config.toml
positions = "rope"
init = "normal"
init_std_o = 0.00645
decay_fraction = 0.472
decay_shape = "linear"
Each number is 500 + 25 x the weight over the matrix's rms, rounded and kept within 0 to 999. Layers, rows and columns count from 0. Numbers have three digits each.

# down: layer 4 MLP down (transposed), 1024x256, rms 0.221, rows 597-663, columns 0-63
# gate: layer 4 MLP gate, 1024x256, rms 0.239, rows 598-664, columns 0-63
# up: layer 4 MLP up, 1024x256, rms 0.245, rows 598-663, columns 0-63
down597:493505515518481487502477495499458497529499486488505499535454486491507467539487492490495498487505504476551483475455511493499516455492453515507503511500497508509465538458511512497457491538517477
gate598:497457493519489518557541479493549500446537495447497484498546473510475520488460459497573540498531478516455500490518486512499535489500493538530441542473498524547469525528488600498488498463536468
up598:444508515487535518475472519496423467532492468509500475504501471494516497541481474496467454496504538506495539569507521476517455526487476486482520486526505517515470466547523509520524502494478521
down598:525525498502500501533504483502531487515486514498489482468499472523508459520480531528502511470524513523477515530501476458472489469520478491458529433503524493557472578467522504545540497493511468
gate599:526562484543505511502487495535492474496521509494536553544469486503504484493469519459506475538497474482556503467510525491537579514518524493506481449514467518479504560489518500485496501483502533
up599:572499514517485491455505515528497529464492520490476475507517526484493484504474489526532503466444477506481508475505500447441498557490522511486491488519460456480457512478482478480467503486464491
down599:512486522475502479497501459451508517505511492489481490487488492490513514457527454525518505480451497465468448513501505476446488474492474487481480439506519521486491455518506431479500526490517502
gate600:479514508533525493487500480484473497509540494530490504489533531494547520501468486515532508487502523507497496537524463494553438471491482543531507549448507553457509498532443518480499498491544478
up600:527473504516478532497472497486512502506541469462523520519487474481504558500499501449516531524457477530535491506489463484519517475493474514555500480498480542507470550470499526522491552540492490
down600:486499512534469479492437547494514502510520504506500475535552513482480478525459485502484512480475532524476489456450502484509513473480457447486486492477523451508531498502461509527501513490505483
gate601:461450567499516449500528505488465516485508474498488506506490497476511522512459466542476572488512523503491515457542522500465552501472509466515503543488487536488482466502506510477474449482513508
up601:507454498496496497484473461497507495461477465493468546452514489507484457528486451432524521496477529541512505509479532524520514453549499490503497524536516530509520486533515518448513540496507487
down601:499486525512471566508537495533528449566498478510488461491474493468500544510494466542468513465507506483475496513518507468528511496460496500473498513527496558503515493465466524564473496500500472
gate602:447515507525497514502511479514435502522537484517508512552531516505501480496486561540496479512469483457492487481476521498491517507488522497470498486491522466536528508512549511515501525497469511
up602:577523473522492504554534565512514458547498481489498533511492455491519525510524503443494496494522496494526494532461502458519519517458460501468475507520483531504447511460439467534476521512526499
down602:479506516518536489472477460511505484456496524509492466513450531522528513479478469558508493487474460466480478450522500476483492500496540485535520511510517490474531491498556495483505517462480486
gate603:494511520515446494481493467444481474508498452501509465517475503472540465498495466472512514495467506528518495495496544498537507489508493449433491554495506525537515517490492512492531468502477501
up603:495476500492448475541506521517504526471546463481490492526523515483489538426549464513464492547508474490482470482515477456546460488498501498534484510482480446490493473465489469520504496488469476
down603:511475494500542491505514513495510507475473502460456516470498505520533520486530496528482475502519512515515499511526479491461497504483504493528518491442512481526479523505485482502512480506510527
gate604:487482453475501491494497530469451509504461508447481494502483516510509501509478522494525520490495479513487509531535515424492522482498521516476492459536457517492523473493503499504539476458505506
up604:536494565503515496533521460534573501534502509559508515535531479476502497493511491491532524476531512461502485489469509506506482514483474498505505531483548478519490512498510489515517486507503502
down604:479475457534488500481428513479451536512482512495475436487496534516498511474487448466457487457479498535481547526509497529505516482530529500499493498502475534498502516481535500498517520486512501
gate605:485496480539517492473531480506477482521487464456521490514519504501541502470450492532516510475512541509536526452515500507479517437499535500527501495495523491517496488511520524515523460493432526
up605:469511492479499494526491487548499530492507537471510502514542475476507444526496518488477481508494483469479511520507515498417539513474483511459539508509487478466518498496520486468462498526480514
down605:504513504530509485501477566469493482465451506507528530479506497429487478523505512478532495485472475486505487546488460484511531454496502464468499477490481501504470518525512493496453531485537495
gate606:490533497490545500542481492482477490468517484470499472508517476527472471483498521506440460501519499548505472510530467495517514508522541528505455510546460524472480453525506468530477517499511499
up606:484483466489511518551476484504507499488538512512477428479529534545507502533519480495495525506479466500469545499498520497485483520500516503513539471492507509522499502537506487483555549471481480
down606:513506527505479496513487498509516581509479463522487514476511539478471500496462524520490529456478512501495491465520485495499519465497458515513487482483525515511491460510516480576531499506469543
gate607:488495500490461484487492451502526501478467501545519498458479573502439512504523481469537470491492508504505470492462503482510517445550492494482509493430512473506517469544507514504515504466469508
up607:501523552465497477471503485508521512521487505511512458509474521475471452517565512519511468487520519506510439508481465463539455486502483505463536525467510444460518488543453494451516506537495530
down607:483477489487500484505524487499534508485514485467509499474494508521505528530512516494562500482460455485464460479510460509416508465500536471483516453480461509480548511506506520492511499478511522
gate608:469453496512459491493494525525473512504478485513496507560491518486470490512538536505497526575491501469510522523500505525514509518492530496499495500505506514512551508494526466509478473518518526
up608:519506511466520468498511490488545461518492535519544521486458471528496514530522523536468493538465494497469471463529513505513504493476513466516507490458485475529487494516492505486478477500449482
down608:533527459507500527513495500494469492465526481485502460489478519504518461501493541509516493459517473553538512510486469509533480471499482530528517516524524488507515512496533503497512510509484471
gate609:526500538431492462534521472498469535468495464490474507516504463491527514511532489476487486485511506495520449495533475515459495528543515544500456531535485516564474506440513527480523505472507509
up609:539470447557507505471516498495503451496493549508547503468498496536469514560534548527491522493475492533539512535461511525559528476458515510436542472502521523469471524517485446514511508508476496
down609:457489499508480513494487514521494517469474463509479491523477503487515532495464449454544488517481503505472485504518516503474502493541520540501528500486468527521560525517497506487432504499518502
gate610:502520497533511481512494512489512505540453506519510426513505481519511467513519502483490505465487475527519452492491521498486474495460499512497523510499473478494504486459517494526481483522478499
up610:496451505483533485475499502542490463512501522504492488496481533519501491504490517525519495531486514450484503507528498487510527531477485482503510491511457529501491506515491495472517497479512509
down610:513458554533512458518497510476526508482487518504498526511553511465502568507481479507521485512519504484510477525533478505511512494503451473512501531516513494496461523523495479517503499495543483
gate611:487516479489486499517481474488536469479518509518461502502492487485528482467458511479516494496512486488493533470510484504491470484507502504497493530520471489522522481481488568528515524536501512
up611:490492514509507519500560526522492514523498488472505518505527463501490485524506490469499478489486464504529486488504533500480522500548485512498483520487493516473539513515541485476477492492512510
down611:517502483537496524515492471469563480495475534497527469569535491504495509493528485509490536506482505483506507521524496512541542486518485492518529491541512509499489508520521518500520502489473523
gate612:473495523519506535510476495505498565512535501514495498526495535544498455437469480515516436488491473485504530518521506503538489479485491489488533496490460534499530497537515517462511530492525478
up612:472480505492534513500522520495482558462477530494531486511454587520493522501494512473468512510453504479488488458510488522520487484473536502472519487489505465459503504473538512459476538465524528
down612:500497492499544501539496508458525537495441507521471524464490528488490496497507513494498521550462443516510478446559504460456514507496464512505510479540494505466474524474481506526511461502502504
gate613:510529510519508492496499564497455524509523497530477476481500511482550528532509471471492503535473484550507495509495471456492518488533519476530497493481581518500434511477524494545490545524522549
up613:486523515482508531500477529492528511437450478523477536555436483506509472501497497540462505453488499532485529485521508512457478514538480529514484480519490517467448483509488490467485456459480450
down613:545481493504478507493505477483488506518481471486489511496519518484496492520481517483502508528532491478498472501522525492496499523524491526496491504522506497514548450524501480497486531508477488
gate614:490498522519481491513495521548531505505433501531500479482520484536473517484483552498499515497479463447505495505518515521468494507525528506513508499463479513522514466518518497536497458524532487
up614:502503515488489494521512512498502498481495526474570476519471495496506516482462494469525494504518503533512497482488497503488506513467499465529519498519497502509475506500493486517468561506468529
down614:490538454492532483505503496496471487501508485553487506468463477511511455480498462519541516508475510524505481507521519500554533470540498500505505492521495536491471564455522548487492460480467470
gate615:465513466471510453494505479510535514487509501540505498468526522531507514514496502504500502483498489526489551486497502490491525512494524472488466536499516482488534522452500500483510503519508498
up615:564517495566490544517488510480468460471469458505473502505512488498487495493523512523516487501487504515495535502509472520475465497499496512503552475500485504487477518511508525523532498461484504
down615:485440494459505482489520509494532470488498483530477477519539520502499516523522454497447508490502509490524488516479486537537483536479510430489503516493505514493509482489468551514479508511490469
gate616:536524528504521513498473519574533508497526519407528480497495485518469532487480484481546514522457511520487512483522509490480529469497483453494450497478496517481473531561501527496496540539502532
up616:503551484503491495514502509531501506475497502480518460441538539492456530488497545455491538454493510496469517504534466482502485507540489496521513506506510485517464467498496465517499503532518474
down616:494495507519504505518532518477514488514490477553466470515450500466552515481511467528478471507501510515483451488471505517512475548503502523528497511545462485529518512546538470518528471507482494
gate617:442503538511511468521539507539489521466491514460521500467538520523477530482557512522573503534457504470510521440503471505529496498531506470473524541542514454539489503546521501452477491507490538
up617:465486516477494477532494517535488510473494503489492500497521483514501530509514479545485502505528502530480469447553494477485488471510493531465542490534514468501493445530503504524481479467529509
down617:470471483511507499503541486540466471431487487463459462471420508465480488537545530478541501577526519500502518502512518519482478541538461489459489483488485476496499510528505474459505476503462462
gate618:510512525495487507490543486489479496515505483458482509491514499495490504497499477480475481509495524521504544525529506456476499499498446502539499487509452537518500474518501485527472492501462531
up618:492454501489507520508461538495473514531480452523521483496500489542487474451552501481468474510489483515516482558534512469435475532447468475508518521483500543501521528523485506490550449479513514
down618:519505507509474491522517477473542489462514488507479478526536515441520523536469493513507506494503499538454496454410465512528544496504514488490487532481468507525468468490489488492441559492506503
gate619:450508507460515467531479492514542490489474493504496495488494478497486503486495478516544520472487500494526478505503508495514478499498492477505490512519498495538488478500479464476462505520521504
up619:510501465490513503510544498486446514525496480549497476501494514479507464487494481572464465494473514444509467502523489477490477493490508497510498494486491500512490520506511488474521460514487516
down619:519525497507497507491536452537487519458478527461498509466476493525515463517501478541539476475553520568514473443499506512475501513501470521497499470501518535489560534497577513508473487496524537
gate620:502441486510459475472498465491462487510532499521513553471492489494543520535544490545473496481508489506511508524478527511511504524494505491516496442486509498498499536493498511497452457457495551
up620:519493469514462511474495470526467486502538498545503500533503518502548546553538477521516476460507504494571490524466538524508461490477479501510496493483539491538541554551491493516485439475487530
down620:494530501485541512514504527505489518487469519453484467494458512513487466484483502493500514545479494496461470458519485519482498507523513497481525528543461516482464483502538504509531561517487476
gate621:514462489509523497493532467511477471496463478531523529495523487484516476492562477527462572487436474521460481451502523494507512431447521484525488527484492496464527447524458538469513508536517419
up621:516427488490519536474481493500514462510453422496514544519517469510502551523472493467533524508486464501483506483458506549511524530487466496526498542449511495520521442466499503520494447498440501
down621:489434523500509470497510478534499495509563525495501503468499523521468467559436511572475462487498482495500516456519492505483521485497538511481484500499506485461523530441481507495444499522480468
gate622:515513514478493518520515522505496479515508494504542530496503488517517504520455516476451444500502525487505502459526500483532462514492497514505501449513501489541492513472489553484452532449490485
up622:450500547490530457474521479523464519485456491507483467503536492481481474519501456461491481461468520499532535509518539503477516504487483488494519545492494533448507510465481443490537463457509500
down622:547489515490507504474494498531464498514503513504522478485489464518493495549531512500535515510507529498465474529515486519511478510538506516493501503482512484429540479499526498472476486470451477
gate623:505520492486504507515456521514518522515470534501485528503459498528507516535506475474526517509533504503534481490494481486493476504487474501499538478504544492468502468499539489512545488463502493
up623:519498462491507499522523489508480494493538473493468541497473545523514514495491505531469518496486481499505506482488527505519525491495464524503464471513452467506509495465499497548501535499503488
down623:524531492504545470510540503522468507506492470489494454466502489490514494538512472464493490503571460477499479515476506491503511461502513502458500499496529519502495523475533477474503488487519519
gate624:521503557527459500469519506534494503544524509493455506482506500523523453490527531524480489507473524545483495476519468517495499472540452494487495464486521483499506548461483480502541512491520473
up624:528481475485525481497545478520532470472519552528512527517468477516481503475497527494483467456502466510470456496464480494487510462506516494488477504494510503478531511540541536493475480514492501
down624:490524507522466500479501480502497529526463481457552479504522507485455487497500471463494523511505519527460505509528517496482513478498468504500539480503468473505513520517514501475514513550526533
gate625:478493448507478479525523486509484513474526506487512499536513507513502540484522439491506486475461472535471472525481508445486502452499494491526503494530488483518514502491439475493452491501447471
up625:501538468525516476503491509528525484505489508503494464516493508477448490514507447523520562501491488441475512531506489487474553479503503482497504511485510550492509515479481501497458487531508515
down625:509489515490485474513492490468468499465515502472513474497494480482476490518524534489490475483491503540462533449502532501533504506529477567463511500499509467487487532541522495510550513482542468
gate626:515521495495506469497519475472506476516503514504466573498544487521471520535504542504494505537494475448452495479490508519504487474513503469537479496472480467540515497490514528504539514544488507
up626:494470512519520524481514520514509494495522497495480466529494510502530497501506469479502448538478518500515501480439540540499540505461517496488522481530527520503517498534480461467471498495499455
down626:495507471536463465471480461511518516421529444464484499484494511517494532501504513521516507555506530462526472460538497516507508511517514510517485485486527510465498472492528522499501481501513468
gate627:495506539510489504495503467464499485485484483495495506485531512488496506471489494501486514490491517493471524494520507506500483491492510510493482512477549509517510510501456538498505491533527544
up627:492528462534477498517511515543499477522505512492497491530534504496523495495489478470511490517491500526516484505505506493540504508515537497529489495527481513493473448496563453511536524476510534
down627:476529438508539503480526501530492545499507502508448556534492487520533494533482500492509543481521493487518510473504488489493493534479462478490543541512478497491466478516495447496482507501487480
gate628:449508428497518479502503475460528481515521517509427510486526472559461517514525544525472492471492459477474529517494509505515510473487522536501493459507505505505493500493492492521539466478521498
up628:455501470511505461508479543480514518539531481508481478482462472507455521529575522515506496481522476477448499466469489491476491467496510502486508494480494483472483478480495527510517471440522467
down628:489531485491505475519545506544518482524523470539488502546467535517463505493512497508522490524484509508522506561521525469492460465513485483518510462474487460515482500490567488535507474488545515
gate629:514500498523486518539445548479511511513486467504493485486526515491471443530504470471529514489517550495520519479467472571525495536504555479508466532499513521481463490469459516506512481552506489
up629:466468505483479499533471480488532501490504492507522499496510487479498507527527483491496541517510492487509497434523468531448502465510515533534507557500549502466473482498499523479471488524504501
down629:477501528514535493442526535453505498512499513532499506497496505513511505485503529527490494525503517490487507533487498490542506503456540512488486485497481500514531465478497486514478462490484500
gate630:499533492509449485525454488506504417506476499496475498512492497505494407524492487536456517498504492507540442553500476523499483496530494540515512477516507459474511529514490491501494478464522515
up630:512442521524525500483533528530512566515504505501493472487487515496500563469475518455515516500501518512451510429509510488485496504513486485487487532492483513531490464488522511523524509531459530
down630:424518519480492486476483501458473483550515484536516503512503531507488484488508476487467476534468509498481476523514498484479507559510500455460483496487510496470512470514550526543511465504525547
gate631:498447495518530454490475482481556479514539515477503485487485498474477492475481507496529528488468499458465480502507478493535510517529560467508531508498516486492482500493473523503530450495488467
up631:488491485473495515519534517490429554476495528555520497482531540492517495556510514504494478486504527500513535456499499508518440432511508527490483498465487516517514475497509497479535505492500521
down631:521493543541506495467431507480522469511515494473498491497532453451519514458501486490513518479451461530499498501504499475493495540509512534521500504530509465527460515564515442504454506493498481
gate632:510480477457521505503500496481536492454524499559505515513499537513479495436504483538479492488477435511547524487555480523496497491445499501453489518538511532497511503520485464506539506456492458
up632:493479501502545505507503494513489459517515481493553537498474510539507520556463493525483541542529482436468496527431451504512547452502496454542474509460511478514531508544542465508513490502514490
down632:497530503504455518494498540531497495493457501465504539457523499558501502481463515465488459489465553534502498500519433507503508520499548508497523492502507553506492504501508537476473472461523505
gate633:536501516483496512487496501483463512498508507482488484576466455481486498487532470527511536468486510527515509464468437493438437481532502472458482518515555467514492542519478498512506503513514520
up633:495496505544524492502522475528474553508531497483514507519547529506487472502496526509512511480486489487496571528516548525541494485525518496513477481465519484515494469533504495450523486507479467
down633:492498480538499503514563480504510469535475520488523478503474535519577495535481542486476499479508527522469543498470450488469492497475474503508513512520497538524472531514530495518459500516503492
gate634:497547516470473433506478509503470514506505536458523503487550488486506503502515469470502483508523506524526473494478485470550494487509477474448512534521472519508470500470473476471496534487462530
up634:523545512480490500541499505495491508479483531474505504494560474465507522455497505497520491475478534509483478511524506463536497557515505483500531510485512511543507501518470489492501458516465475
down634:507478502468536495472492479479538480496533521526515509516504483484501474546497465536478506508514554499464500503504461500493523485510488489514462526470434470500505575490458451494478566528499499
gate635:481528489485490501530493505464494489503512503519480537471509457494486466522490463500482490469507469507490524507542489461476544494511500503503496507525506484503497485446484473489508521516539497
up635:485472511530523490476507483566503489506486515524558477514488504489505539479487517490541512537485539520521481471478496501515474490500490484525494470477494525484507506556495509501480464480467486
down635:502508546489528496496511500475503545486488536529481515476541489483473502559496535493486528527515478519510482510505515533488499516489442562537511466473484521484486518505500514478528468515517494
gate636:461518479477486524456560454492491511490506511515476493483556533485536512518474564473451506523496519520506517433498560516452477488506509493521488495501518492471527476492492482476526516474522541
up636:474504514503479505480513497479475521506505530506494505544518551510517509517513468484467491507500501522471481483484513520514509484505523518516527503560542503481455501488504474488526469504558497
down636:500522504446527521476519503485481460541475467505464537466486451522536495491431519506488488503488485473507542471499554488503474478504475489474478502460485454463486476475515484480493542508516492
gate637:519513477500507505530495566514529506494451513485497496509489448500525466513490493473479498515477518513527498487534520466466474471512482492510496530502517529503501496471519516515512495526498487
up637:509540509529480473541480481539479524479517510517521497504537472483509550543505517411506505521520476490473516510476516527500492532512494484560535510518503465498459517484507477474513461463490499
down637:468512480488511509456495518443502519486516498553487532520459454538505499469522484510486525477498476518528496464525518480492475482461499484526466477489509510436529505521506528536478499476516485
gate638:468543539505477507496479485484507462474501506490510454563504501467526480496503495523512491515460496500500482536489488444494505485489434475476494528479515515510525477478509516440472489510529476
up638:493490516521560486512500516466529496458506475485475459495513511523479471502497529483530500508490485463504541504459512498503513494498502508513501497478514521508495509494501518491554534489506485
down638:450514536534547476542464507517545491523522496558543505453525500512481511463524465451474504511523514519504496504487498492495515509508536486491505482494496431537508490511544479499522510445516512
gate639:532498503496517481504512506485491467505508491495471506495479511505543556516475491521492481488497506501501462483487497483487511494513539550504489478514502555546505480494486511506480501510493555
up639:506495534520495509508509495474520488487473490493529470527497483502527493502485444486473530501495492482514463507488509511485530466490525509531498461490501542561496501455498519517463469503448553
down639:521517506525510507494507508489522458507530487485513490485506469501496539467537504517481522520519476476486511513504442479536515510526501549511500462502495504492508483542552540482477497509514503
gate640:519487499541489503498498511548506504533482472510439492468523496476505492508537517544502486492494474492517469533488530445533492496519466514492498490527485493482484498515479471519483492554517535
up640:515503511542547490488494505474525482478507513562485483505541508509492525511522485493539514481547497474493433498473493485476473490494512518504511512470481507491510505477524535461496473496494494
down640:503516519529477513509482516487503527483495452492463531487502518514516483494458500508475473470499498491494499492503459482523478502503496517499520500499477466517486456556510501511484522533551529
gate641:527496540513537462456504503494502524486459482508495508515517477483478510485530512523507508517481529474445543532533500505509496540550491512473483506501507506490553476499511500564514517532498475
up641:501510526551491511468525527488559510503522514503472492490508580478512465495544508526511503483495461528454468505516509495496440464502505521485459478512529535512488500471458492520479521519507504
down641:502472519489496523522465469511495530528509513464486531506519491486484489477518550499493532491514544478537500513477516515517574512506520494522485517468445498518507468486520499486499495501505524
gate642:494491489491493503503492478506535517481464523544480547492514453453502505482483511495496512485479495487511496496487541497490511507502512514516469473481516509472509502492514531500478507470534529
up642:525520476460530509512534507513500496485502503456482501494521479499509465497500484467482475546508494511474518500511449493494513509453502524513509518466482494460488510486497501536493492495513483
down642:504506516521479479497510524530454485476501472506508540477497510494483476470511444474494500509516491519499529466537537514545522498513492463494496480493488519494474521514467464497507490516506495
gate643:522474481543519487518466463526485504496516468476460483514481426495513521527488550452456519503498512472486503495493496509522521453494467513467491484484480452492480501481548473539500507487504489
up643:476532523483544522468524529448511473466488520531502527492470487495500488542501519500554507498477494486518502500513520524492518512460537548494495499473472510478555473535495482521528508456500485
down643:526527462494480552509534499442491475480469470491507460463524485478515503490514485501511471510487482493497485530533500501509541519502512480546495506499497485460498528469513495509529490500518551
gate644:475488484521464437518484519487459477538498479495524520522539515535485459487532489496494527525480521487469501513463496476497522515523479461477455509474468496486502470544522530491506513491507521
up644:484495541497529488492485511496504460534527469480559505536491495520535513552502483528508449474516489483442493504507459460552457521495498538513486462513466509466470503501494490499566494496510477
down644:473499515503456498529513507515487491494490512498518497475555519515450514504502548509471513492514531522506508466473519507501493536489471500508503510520481524537473446489501539472487520487465472
gate645:482458471533503488512492490469511523479491528515429537502511509473486489505476471514493479461518509514478501472549498510499480548467515553494509539505476533515483503517483513440501502517489503
up645:484494481496437468535496485530461484509487488462513535500509504510499508499468462499464527504479480519528495522475451472516509490559462510485528518476481506503472458524499471474461522496523520
down645:532515513505508510489466459487529549509498510512513524505514473493484507508515493504459469477464492524494512454537507504483489485486518502518470506485519542538497545506514495518554520520508499
gate646:488502441556509467533527490531500497519519523464521536551484532503508467478461517501507447531506454537541482517502490478485466507471505500499497523461484478547494460517503504476516560507495515
up646:500457452459503490517529504504505500457486536443533489477446505498548502520511523526486500473482501490487471467446505488491520500515497518493467500506502536526474546523519491479490536495488521
down646:491543529466508531494543506487522475502498463514548531510508497488494511516520479481493526466511510467497557520499468507533498460488494525500525505494484472518540485529553510525468494497495522
gate647:498486433525503499502488497491498489497523529499485466494513519486542499486500519504486492479469493493529521491522454522485527488543470524510493539499447519553524480469450479534508489505519516
up647:517505492524468455501484450510495507513455469476490543480461474511532498524513458487504512506488505500524502493509507478537474531504503496524469498531511500499512522499546504485508492459483515
down647:483548461461510453490522490488497501521511484465467536501532508524472506513483525521438451495474493407499514502475461551516489493498516521492512542477507534508455469470509488500451469522473469
gate648:514451463513482509486502493465464483456497480479526533483489487502445486458508518510508517505476482497488482519522504498485460521461530487494501503488507536528494484487508526494486485544492531
up648:485501507488497489512499491535515502466530501495473509558481509489486545487522475489514477527530498515549504494456511477509518529515510487483473487537482471466509506500526534523482498494518492
down648:474512489498486461530467438466478507505496504511482508501517529574531483500483523515538477492479504522446496521495480515507488488530502490523508496494537479510518490496469499514513500540505489
gate649:508457533509522525511519547504535459535514554520496486453520496491499503478506524517512514535485499519472540495433495500486489514478524517468486515503511493453530484560495513478493504485457506
up649:541521491498510523504488482491468504506519483508516504507501511468527506542496483522492493542497523527522497494499497514506505510458487490524479471468526508484491493524471536485518506516473508
down649:423507494483477481513475517497516492543504462491496472510503487467528482541468488505512472497505465469508479517514492523512494459497485493486530477498472500457492456548491521493513497518491511
gate650:454516474516509483517469570509497545514484520479504532498532493534433501467474490501517497512486528522481505479529517482502526507520541490544503518497501510533512468546519522490486520500510573
up650:494525504485504518471468596495500579513503567401472463508551502552486486479483491524496518492489489484517471458540515484490486480531549520448540475484578486496456483522504515492487487478501536
down650:495510495554484523469520491507541480502510547527490552513472470475507479506524530533543516513525483494507486497526478492485505528460524467502509511468468497517526498498510463520515520507512530
gate651:507486522435506481493509498527535504500494473524478505499483490530502513542494508500510559530540478489477525484531456492521491517479485482529485477491513514491467490513533543513491435496527514
up651:534521503511499511515511483514477483519507522481494511458518512492479517474534500495479483503492486491513482491506534508521514486531518535522505508476483459510530507509489488511496523529496502
down651:483485517507522496475519485519444511491512526533463493553511513490504468500522505504522501436522545513511450491512465535519527503522501506502505510499567467488506486465486517504492526480518533
gate652:495583520485522553490521468498495494431444488466505515496502492548489495507469482500522482471466478479472512494492514544471522492496508477490485462488507492478511509504520525492536525539521525
up652:475522507484548490469495511497500480493486521476493533522522488500510493463479554495520472540500469451477531514496528488484485511502522515481495487498487479489500507489528509495504522526539497
down652:528479502507462534486504476493528504521530519501515471484472474496500511495523491489475487492532565498502497501504470501504499520434534498489476544558488460469506490491487448514507497492484494
gate653:487461558521518521521491517501473481482522528586464502491484506521489504530555498510529494476536505461494508477509476537534487466454540543490556512499542503490458459510473563449488497510522530
up653:536502456496469508507463484460487492484476469490479511536533529532524455483537524484465514503494502531509489508518492526522523520511498453485464521503509486522465498502505453510455489491504472
down653:493500535466538500484508503544489478507504505529536511521493500493534500508465470464511523491540517464490493513480509492510480486507504527514503515491487475522486485537479498479484462535495472
gate654:493494544497505532528521481546514556480444492554544514477491491525478500544537508548543489454531477482521499497510466483467528499498482488504496508475518498527492488490497543515477502526482539
up654:550507495485464489461452458507497460507504534457497491493509483492507507483464499494485463490470497470513506486532488499492482462514492460479480455493502524473501504505506489501487482457511427
down654:518488522489471516454531514534542513458508548498494507551498498505457474442483496470515525517498506526515473447506520505450497471465510483514481506469505486536491515497498473481514494500498503
gate655:508525452509506498460482480521494526518489500501498503489461494494510532533541499496541536503462486505525495494461525510489512467472545467517534497472527499528479505470511535503549493517535501
up655:481460491556495495483494481573541500490488476530471503487457473511508492505511526515495512497522453525488499476525479498488485510448544511452519513444494481523536495467499508461510533499502478
down655:502497469534471497477485487515458536458499459509493520514515504516540495499473527478488476491541543417540476518544498510530473437483511505460495479545463483504507503469506444500480570491491520
gate656:473494495546499473489491521477506536519531487493521508496500518532504496500518487497493470537480537486495493530496505491497514519538445438520507511513497527503466519505490503488498515550501526
up656:490493560535509513480492509534496499445484514484469482476504494533483530473464522531525519457505471522483512484528521454493501492444502522532512466492516452486495504517459480488505515453499467
down656:481524480478502447499458532493529523513517499500519534499470542514500482521505480525486481514463523482512519526463519540499496547472490447485505485491461549524487461511501488516487492516504479
gate657:490485494514488502471516452513483507454514503464514483533464511479471546494517499498551490481487475489524545519499512493506548455476541525524523496477504480494483497499482507453499532473532516
up657:513495495508511467514464532519554539505497509519490492490490541490532496509515511498462517506500525511508497513465535487464503521496571535540513488495552498536485518500488511519524463523485516
down657:450511495485505492491509500514521508444532468536426505481428548493540499504514520541483479540537506473490504496509533485539504500471486500477505509478438479502531463513518500528485530506511511
gate658:501521451502479500512508481513468499469537492499492494492493486520541550463523456511478497494499501530529553470534491499485492509506515495506510496509512522481485503524522489511480502540469486
up658:548554481499484521510541500520463482505499522532518493474479498497494496507530520503491523521460504468517535476485472486505548491500511480488501466490460475496495518480481496535482521457476459
down658:450498477503484507492538500496498494533482471512519518500505495528513521528522468524526477510511470465487511499433512544527493492492501523535501470471497471517554501528476492468511532494485488
gate659:492498524522479546530506518446499492513552514489496513502496484457456509478525484524473487492500479522497487523519506484528477500536524502493492518479506512532495517513523465526448474499509545
up659:468521518530478491522519481458519483472527495519516492526497470467516507519505513490492453492528505521498479495492503483531445546512492490514438517449496479516475513468541471534492533471501522
down659:491484539510500530482489504467520522543466477512470491469527500469501492503535495487514511490492514482513489460507513526503491537485484480508520521487502518519490436496484515451524523475466502
gate660:513469498494530517510445490487433478486514499515505528483518508486505566539493536498434475512548493483512491494489525491517511506530546556530548505496482511524464472537478521491472486543490454
up660:534447541535514478438514454490572492473515526470559471514485522485503505504541484508483514530482486502515533528467499493497506504463440499502517508507466467490523504479532453505481500473522520
down660:531496513509500487512550479519483485499475520510470459505524435473499548475468476529479524481514508487460527484517537536476488515521477510494465508465489525490505497504482500533486503514484521
gate661:450512496489527486467522506489463468521504498498504532533520525494520521516500493558508507504491505485569516499501532512502512512453462433473469483512533540481496504535501511492513486488486530
up661:489522464469501496498465471512493486497513492457481486488562495491492492490485510487490506519470501474526476508501527460537505518482528445542478413479475497508531550507489525509476510505442501
down661:499507514489467516547449488525497511451513511489532481494500451488509519496503544426486532528516538560467517521527500503531528485533508456538536482462508489542511491526566511502517498453501519
gate662:477463501524489532472504544502509491472538520522451495518426520501506491510505483491496497489527477523511468490465524531509489482508496518474521563510495552512516487525536497514524494550489486
up662:501516481491479495493446501468478486507487473464484497545465523491480481495488491532532473504466474481525544500500476463477509549527487509500480529493522516513479515453500511483500478497515486
down662:466468493495510482502503482510524495489499524513525520487518540491487502540537490513467487551498510522473481475541451507533537487482480481469509499474447456476519533487555489482482521470503471
gate663:467528496478498498524539478486500495504532470506508484475564504506509474487463419513494516516501492552446502487490479539499492497502499477498535512496469510532490510504508452522499490535506534
up663:494542531556523522504498502510514476564518492486496521515509468475517487487498533523508490495435485500499481504538497499518508513441549469499535506510528519548497512507471469484481468485505469
down663:491479548569460471512501530533515511521520478535489493482478495515498553508509479492482475484481516493482490501516493514509473502503513544501480495530483471475523470534541502537520481477511510
gate664:482526564493516498515493524505472514528496474553485505504482480496509513515499480518508509480512472481514499479455501472530491497501483514502510545496523494511504456480454515447492496507486518